config.toml
num_hidden_layers = 26
num_attention_heads = 2
norm = "rmsnorm"
norm_place = "pre"
norm_eps = 1e-05
rope_fraction = 1.0
parallel_block = true
init_std_down = 0.0
beta2 = 0.95
lr_head = 0.00535
warmup_steps = 42
final_lr_fraction = 0.0
max_seq_len = 1024
doc_mask = true
dataset = "wikipedia_en"
Each number is 500 + 40 x the weight over its row's rms, rounded and kept within 0 to 999. Layers, rows and columns count from 0. Numbers have three digits each. The size before them is the row's rms in percent of the matrix's.

# layer 20 attention query, 128x128, rms 0.162, rows 0-33,64-96, columns 0-63
184:525450456460501501538438457500503585535470498496494566521546497519463500561461498505503473470518584456496520481517450443551553451496508508467536586453542537527502478582431490472478419550523511
166:472523483491511471478439550432470520505525523483478401482529483460597491522485478524455504526495461473535573542518469501430471500491508534463452481493528504613503544556527551444483519471541514
160:472537525459552485466507548528460486510543410566564527510565468488471492474529478471559520492515502522472510526457525539439585546462450499538505508497526540571422513501506561483434527490510442
158:496492537439475448558503429556494381487556545467447522468475503446541476406491450572496540509497508553458527423528509443481500544557495525493448537444468470464560488483512504544495517495499527
083:427519486464563414440424549487500556478484550474461481419532557475465494424490551572501460438523422480498526457468485554492517485543493537558530438609514495472496483526558525580489382549555513
151:504527552499535437483429512479497531554418505505500489554509503504512510526492534552472533418508492451536468476542464509478511471512540488503589513493476504506516424545477487462438488502476447
102:511501521499487480520562517555443516485522547537473454573460519549444472500458491456518546482503558457478546461508497508503473565522564465497557587458478471495519397526490518508489487406448498
070:555473493484496555524524545445462403509492513468536521617500524528530550420497480523514556515475530474499480546483459530437492545515545429406476511487451475449513418444546517489477597502417527
096:441513481469453477621508486513523550501490501459545605504509465510540469569507455554448468463526536460484541465493464442460540434413477522453517550485487478522485460486450496521582418501509507
078:478502459570551461540516460479509516503518531497609529526471442478519494476482476533545530540490521411472491532408528499422531528468431507510514528582383539519495479469516435506471413505542495
068:474512538533495450478463501466474469449500477547442532528488549465380485467513475484526522517484451475503521504478514467591533483548540499498528531496582547452538564497464524526563546478572468
087:478520447478438470564514486560472457528409526482568574479543501445521547425496495569491485545518552453522536470503527542513467563488506527496570617493510492395487442480478472547427508507450521
058:449482502484537551463450495410545466417534473486510562482415456454479536473548493494486521528409459479521525477473530560509528439529472449484542428447531556492544528530548538510511478507458470
077:510557521423509472516478539526461447477421482507470564493518512433457567485482485500520600425480529452474441480507497545568543488508575485504555573453475503516523466535441569480546494486533530
074:482505504473511420490479519488528441463547484466533465537465485509462546421485507533511522497470530503443535479511523500502516511497557529507560550526453425497519468525443530490517499432580554
084:600506533433533488504526467519518544542461472457530540486511443533451500524531525498524378514488490478551511506475427400475522511477532474511433495445464490458521496527565502514422510509536554
067:560550520473568567530498545519502526504514519486415384477486528501519450492478481450547482513515469472437512550486501516468459454414445538600488420532475501515518495505556514519486526494466539
091:547496488479542563493500438461504506458535507487525455561486477541500563446503463491430528495461472626450475518477511501504506602514490548517506476553387511504554529472443492468510481499534488
105:506510506500524412547500433523493467466440553488498527396514542474545527525494491564502599441483567413518554458523530433543511538514543495493531572480514445504548506515496572526458455447488529
067:498509498414550434499478446503530511492477445446497508511443537439429544455518534510520454445463498473542474505432519539583550468577541517511580509413534514528538497585543586523520528506521493
093:525493509520529444523507512486513464516467499527533577472467454522566494546534500471488489464532579526509522537506499478528514483516484508422456586476486476500491551508546466520485437492525497
079:479502512507478389483528542491507576516534464485472419566482468519495540477454496581483490548516456539535426519464446480539477455428477507485465467449509521508493512528464457469470530541578493
101:491496516487520505493544482452454468516537507492465484525564488507565586529525556467441535525442516457554524531497493513523419477505481414430484467484494453455449519568417572562561483488495514
095:494529467504485503536512456436472518533471530518483518469530530503530545603503585548451574507511542428611485476523567486485408464454476401500492464479508407490459460567459528487516549496446493
095:472495451528467515538509533461499465489510534511497498435463486548532529494514401517512481526459548530471456457469485562499463438499479566531488476507516545445538490517497511626451502478521459
090:469564486560583462473530568541405513454438536554523431504492504518498410602464468470566537494520455442453454514511493491520478527469493528508497503512506492438521517491479504525526507447500457
099:503508416444467473501517471515510527540505480423504538476438449496511528501459462496507493517507563561479528525479450447463511494510535570440468522515441454447492500520521523467467502489454527
104:556459474472499461509418519559595445513543477510424524545440454481515489431533473517503534504498514516467491514529568505493508518532480488548441471490519577536506533472489533487526477529495541
105:524540490488534517470528567483503470448451471505485476481461534524518488525463437505483474484458512505419430470466481559468521549496553581574471446542464541428564516481553489521447453428487513
098:513445495442448530434513517434483465472553429481534516485466491490499517478491458478512466491480521477437489549435495509463525441457574476413522536466559492418514502466531510470582476526456477
103:512515453505536514481449489457476499476440478546461436455445480496453528534519487457539401451456555527476526494472500469510536498517508509495444530515442511446500550479486417498453495445508582
105:524520491489432567501464485546456503505479465506523473563464475494507523485413448477600507526518512483453507491494473433527519584521514505476585555490427523409542538464431522526462568481567481
128:501507479482526405499523467458496498512526525447518514543450428597481585458495517550517537468508544504494495489508471444406496554503517470480513569498483467516449501504484500420409477505483552
175:484492461470496478549493477498528558499517502454539529537520470412532553493468579482497507524516527381608511465532458456500472475441548424411496529444502474564411426542471494459536515480464476
105:545446519492469489411459496481520474496505523480455589535517501532513491495455497510500507527516542521504500511465497445485497474572546483487515554550467476437517427496512446556541523441548483
200:476480464454531444496483451502491599519432513461527572568527489493458510527487526509501449487506534470504491415480486481519549459409513541485529555474495490527471429538449493452430475478530503
185:440482509521450451560497509446451614466470519490508458487488474510539471541504522527508509513487557419524502440496446508508495460474483532453529537479515521480483464538474456536431478520509481
117:492517478502460489512511475489477531509431534487545524547410481490481407491489520474476456540444516435507564448499486538521439453517455550497508443506513497502499464514469513466449493454462443
078:468464502525520467421529525521520567567588514486545489502495505464548442426476503457531504513552470497512583474505454472515559466551464569476498497509530574563539498552549459514530492555464537
143:467488485450524446455450527474499619560426553517528567499509490445500497465477480473479466461505510488473546451442453505486528497505464518476559536445524558502505431582509461501461480570479537
114:453511484457458421511428536443505588513450527505471473477522516440517521530448482548498489412462465438485485468520478445501475457476512523508526491480519508485491464572501509440486461480508505
075:437557491480512532488491462555515494531454502535480519496536432474539561465477486478514558605485519472496490495448479462451525519505501451486551535462524513504542485505517466443523480580340495
061:569456499493503525526507513505465492488538482484505494518557479507422540526514484520543488473368552491463588464524482522405561522438477521538497440541431503555452551466489511517492511396533484
076:460471480489497428483532539490518580531545482530536519556458452510440455440434513469590454494427470460500518445521480489494472476448430565460537415532418537533461489456530430528508469422561446
055:505558521506512543459466571446563477460450504464463435461500561495466515499510520480435489506472415493535449548412568504495471534480513469534499455502521528467493541593506482567554444529612481
075:545523428486464466597499474506446500509493466490516532522535547520505513537493527555491493540556523486562557499492460543536472527548512464459478557476453476410520423453480553560466491499526527
077:444594438434525541459449482454542470479545455479464474459568458461502515502545517495505522542489510393476417442498532463468501438496583470556491483481528524501549493525478488499547483510499432
080:480514494426506478498470528463482462486440512488452537494445534435494556468558482451538525591519469422486424457458541526536525468493498495506556508426494498493601519529458535489512451516540521
079:499580505467514445438462537459491492418507469497532522548461504455493510443554496513510502463455462526465508515513507554534548467525573561545537456488514519542522519522470548508554514472597477
081:508490537439524432486450583520547516389474494507476513550454525508489484391527456465493482467432505520478494442444451507504567470464481519477513467469504522522479463521523534501486546481497535
083:535432530485513575572545554486546477517518566492539496450502525513509494515459492504507517518467468548463500553495582591520460531529450513538492508598474523543505481474591499505476516463531534
095:538488538533488531560547457481505467479543496485472473487454489497559467523492552486508538472464464538501578510478517563502565512556480487452528481508446500484447589553543495454451523521503480
087:474528452518513478511531449435527539549451512505560430400522552518463449517516475498523508478514520459480566491490500435497512487509501544513506518506495443512482500496553476497467488439519503
102:467532505417510526479470452461523439482510469479494543479496491462497549528572552459493522422435504474591488450504552580570536472566598485527580484452508472550522523563564580522515499470481510
098:453524490560447407558489528482486540505473552474538493506475496487515473521496483540496454515506586462518479410485489492577498496458457558484486524495504496488489482515507452515468436470482471
099:536459450504488457520524546501516518501481561519455455506472510531522504492498476512541573555520504538491478503569529579561474408507460479528486448521497614528530506540471447531528532530542464
102:495403497485483532532523455512437482452508491469449510540520521542514505523514570535483451487439511504488505520516462478583475466521471437478505458525500483524415455466405529525555453474475468
103:443484498490469491522509400454545517524489615479458476535513499517513536508472455586456509545456574471504487472468501494480435502547452549502499498544510474490605446564443485529455498542551476
098:412489450528454510559497523482494505543523539501490498521463515513561503483513439478520564527489583521517534450461469515496434482470477578479517536466541489484520504527476541591486514503489538
094:483557543563624525473505536514503490455514530537544462492448481525558469559521516437552464502529448432480518476437519561487541557509456540473494552482528498466491558439474490462503440468519561
102:541466488528445538498507464533516462514508533561546544584431482508532509554501511499493506532485507541514560433449470468441493541562499505484461541510494465428492490450557560542521513449441517
100:515498479520522493465462478522526510531544472484475530501547474505476428468461515470497530517518432462518494627573466415491426531527472487579518435494526486524516443458527493554557450523506491
094:445567532529559512524565535491476429439457489477452412460550492528530489539508442553425506475450556475478469530452496516467523486524578545523458461503474567505538540503562480496471478479495519
089:603398530499475500516440488515484479507574460444482495474468477460459513429470474513498520536455522481436517540395520439467530530477472489486533548426529481455565520498464482465556433557487464
090:504555496524490535495463492486455534444486490515446465523407499502409508479525448444523465439436469486436495495423483523482523501514496506530483481514498479492518512491489510499443492464505538
093:517487490460461517390420441496490512467588431423515527501504488499548479469440519513516486490509478476514508559557584460514481583515486491496546538508531477478513553484484545496489528494472436
066:477503477482420489526522513480492584457480520447445617524397551453492544546484534542554476482480505520488523540542447436470533503512519507525472532591520490499522535479522521468498598464451476
# layer 20 attention key, 64x128, rms 0.139, rows 0-32, columns 0-63
090:492509494551494552559511525510461514434497455546575485454530582485569504473410548558516582513528514487524522397544490548436448585487448517482524444434507452468501513486519459507488558555450538
088:477486409465489469504518478473516525522492476431510447459509479521463511540468461510483478495409483498448471533484494431534491401529504492521487549548530470461494491557488530454498464480539485
109:458533465474468454539429481459531608575517514399558538495468474452418480501511472509450433491523482475495467514519493486498495432501509518457543533471489467434507505486474535536554498528518442
094:478410506498542399475450495525504521433510444458506480505515522460530569504496487503464573375480541573475460501516542565521522489445472512495502511498482559546484476543480469495522492473446559
085:518490551491547510521456468456477538524572526534572522516562523475499507496459509535449519501485507462572559454583484443504485525499502562470547554500426456489515428502473532442460512469478496
063:442545608527442496521488472497483529562511496456481492500479496465441517504530504514472479515437496418547486516579463469473497466501449558461487448541520514557474487541484540480498533502454427
074:549532526506517581477528513547472479534548470452440509501527435508481547516576511466521523505461510546518466469480428551516483485526513496478510504480527515486425437524456446456503535479430430
090:520484534532530498492521479435418506484472498529521491501454409537461509533470590528448462480474499556520520476552503586530425480476497401529433472539497442451458555469495480555547534446490483
089:495515456475573448548505499490541461536519524519517510556527506468560511479523460513612579505559465544469407462540527491440527534508554504514583559480487476455517425540516504497437580514466516
080:475570520538503477529419501532489451461510524469556501558488498428502493491598454534434602492485490526445515520471430553487489505474509486408476498487541447555510480535512521512538516551435435
077:495541503477420500486512482486475522477516559500455449483519472520429436415565459487525586454473540406468432479492469416455482464451497505460489482488531518566517471543451532492414479502474501
089:531469453483505535509448440520546458506391443484497526495488485491523549532491496520502476472478514488475435498477544392490478448549481531423502490558571481455529481535517439457534464546534530
077:506484544512471447399520479528484479432408530530450522561549453524463451446528493507539530465478490475441429456490517499505444484472500491404500442512559470532477457496471503494421518484459502
074:461599517534456536512548437477547539531448531533444505498471508526527494484518423469495598466463526414521445524450465502433493484422573459498482566439525497587511503568482564454481482525548506
076:489575516460481538472490513502549531521518505498427397503505460493464524504521454450438572490500499444461464469534499524483441449502558500548424452495508472527480474498483487548494535388465521
087:526524536493544541495423533519463454561522455487528489523437450531531495527504500498479556466506497430436532546498522560516550478502526476554500462453527491515492536484567486598546494543496414
093:514490570548479539480484478514531486538497460460481525547448487481503531519463463478559486418540486567521508538499467596471529550497440492566519537506488559565485515466547590520472561543475502
103:521497457421495544544534532491560489539471484487469496546467560529450521568518509503530437557504504517482464560449513549466462458503519496433467473500504533447508539436425497597524536486550499
097:493512499518485472517464519495553480496529520564561485531515497466471489536525475508527523479491567497528495498546549480504474422421583520417483556503472515432537482564524613482567464501537495
108:501540498460488512480456513503453516509544520545492538518495400430489538504504547532440479496481507432589469495471481524549434448523535468479506447489503498534450405575442535510525508459487495
084:526509489536560524528536489453581556491475497513531524506476464524531473510527475540514496495479511467539593481415445528500477467444453524476465531459503467496501457570460434466440445550502535
112:554532548449487488535475463514606466510424539483533525517526544496407451565514518514492458485544470468502405453421524552525477440543488508446499485522498522490524437553410545561546506523537558
120:547509484498562468512504466535442416458490497515500527518491586444500636457519472489499492468446567481524484491454459479503476546415506502486492502511539463490498484490414488554549439531445456
116:519516474436510466490538525452501508427503504515519520424439504476491531491457486534398522495507540448436516517453522506418476434541430493473520532566545471479489551510465420501481449401532456
135:493495457500428486509548516489490507543411541562457505432471508491558543578535492485462526553547480485489504490521457473448477467532449507437559476574500484531467475497458499531470539449534505
104:458515528524567497573554514471530536520476568511537461485503433552538474497479493472623502486509545514527432505527593464500476526437528538523448549538446566403491466451517437477514551563518556
118:585505497456488547507537456490493447511435529497488574431469533503536513505519539446428467518389511532506528428518525490496479412513586496496524426457545471475489569531512504478549510405473527
100:552463543533432494492478479593555517515565498502463433476501480503435502445456518458494500555550480542542405532531503517435522546480543465473497465519493501503540516526482446463497536555568458
140:513552484482498506525521591492549493469528529507464498539490554544531437518538473524517531506516437497489438501568530533474431469507542520514485457494443527464485477498544553529477520531521532
112:552539481425437487518490487543465508528537493447478489523524526384457517470519507490549428513501517510479468517451492573483491480503519497444494551395521491431501441469454583532559528452519465
116:493517478545521484559507509466474523547521526560429544486454552581538442495499449499507519480486509554490472511450577532521509494504454557534482493530436605505517483484515523546478513501605509
118:547487475444475541471410464522529443504527442486470604520492474518500532521480431482484490495537530536491455554481563468553481547555537508553525527486467530512507487539445496421587515505536513
091:479535494456473416532480464498479558474549461435538504515527508521550443525529502512523484473527538507499510422491506506497550450527552475541514528455444510536501446505459481449565491482530525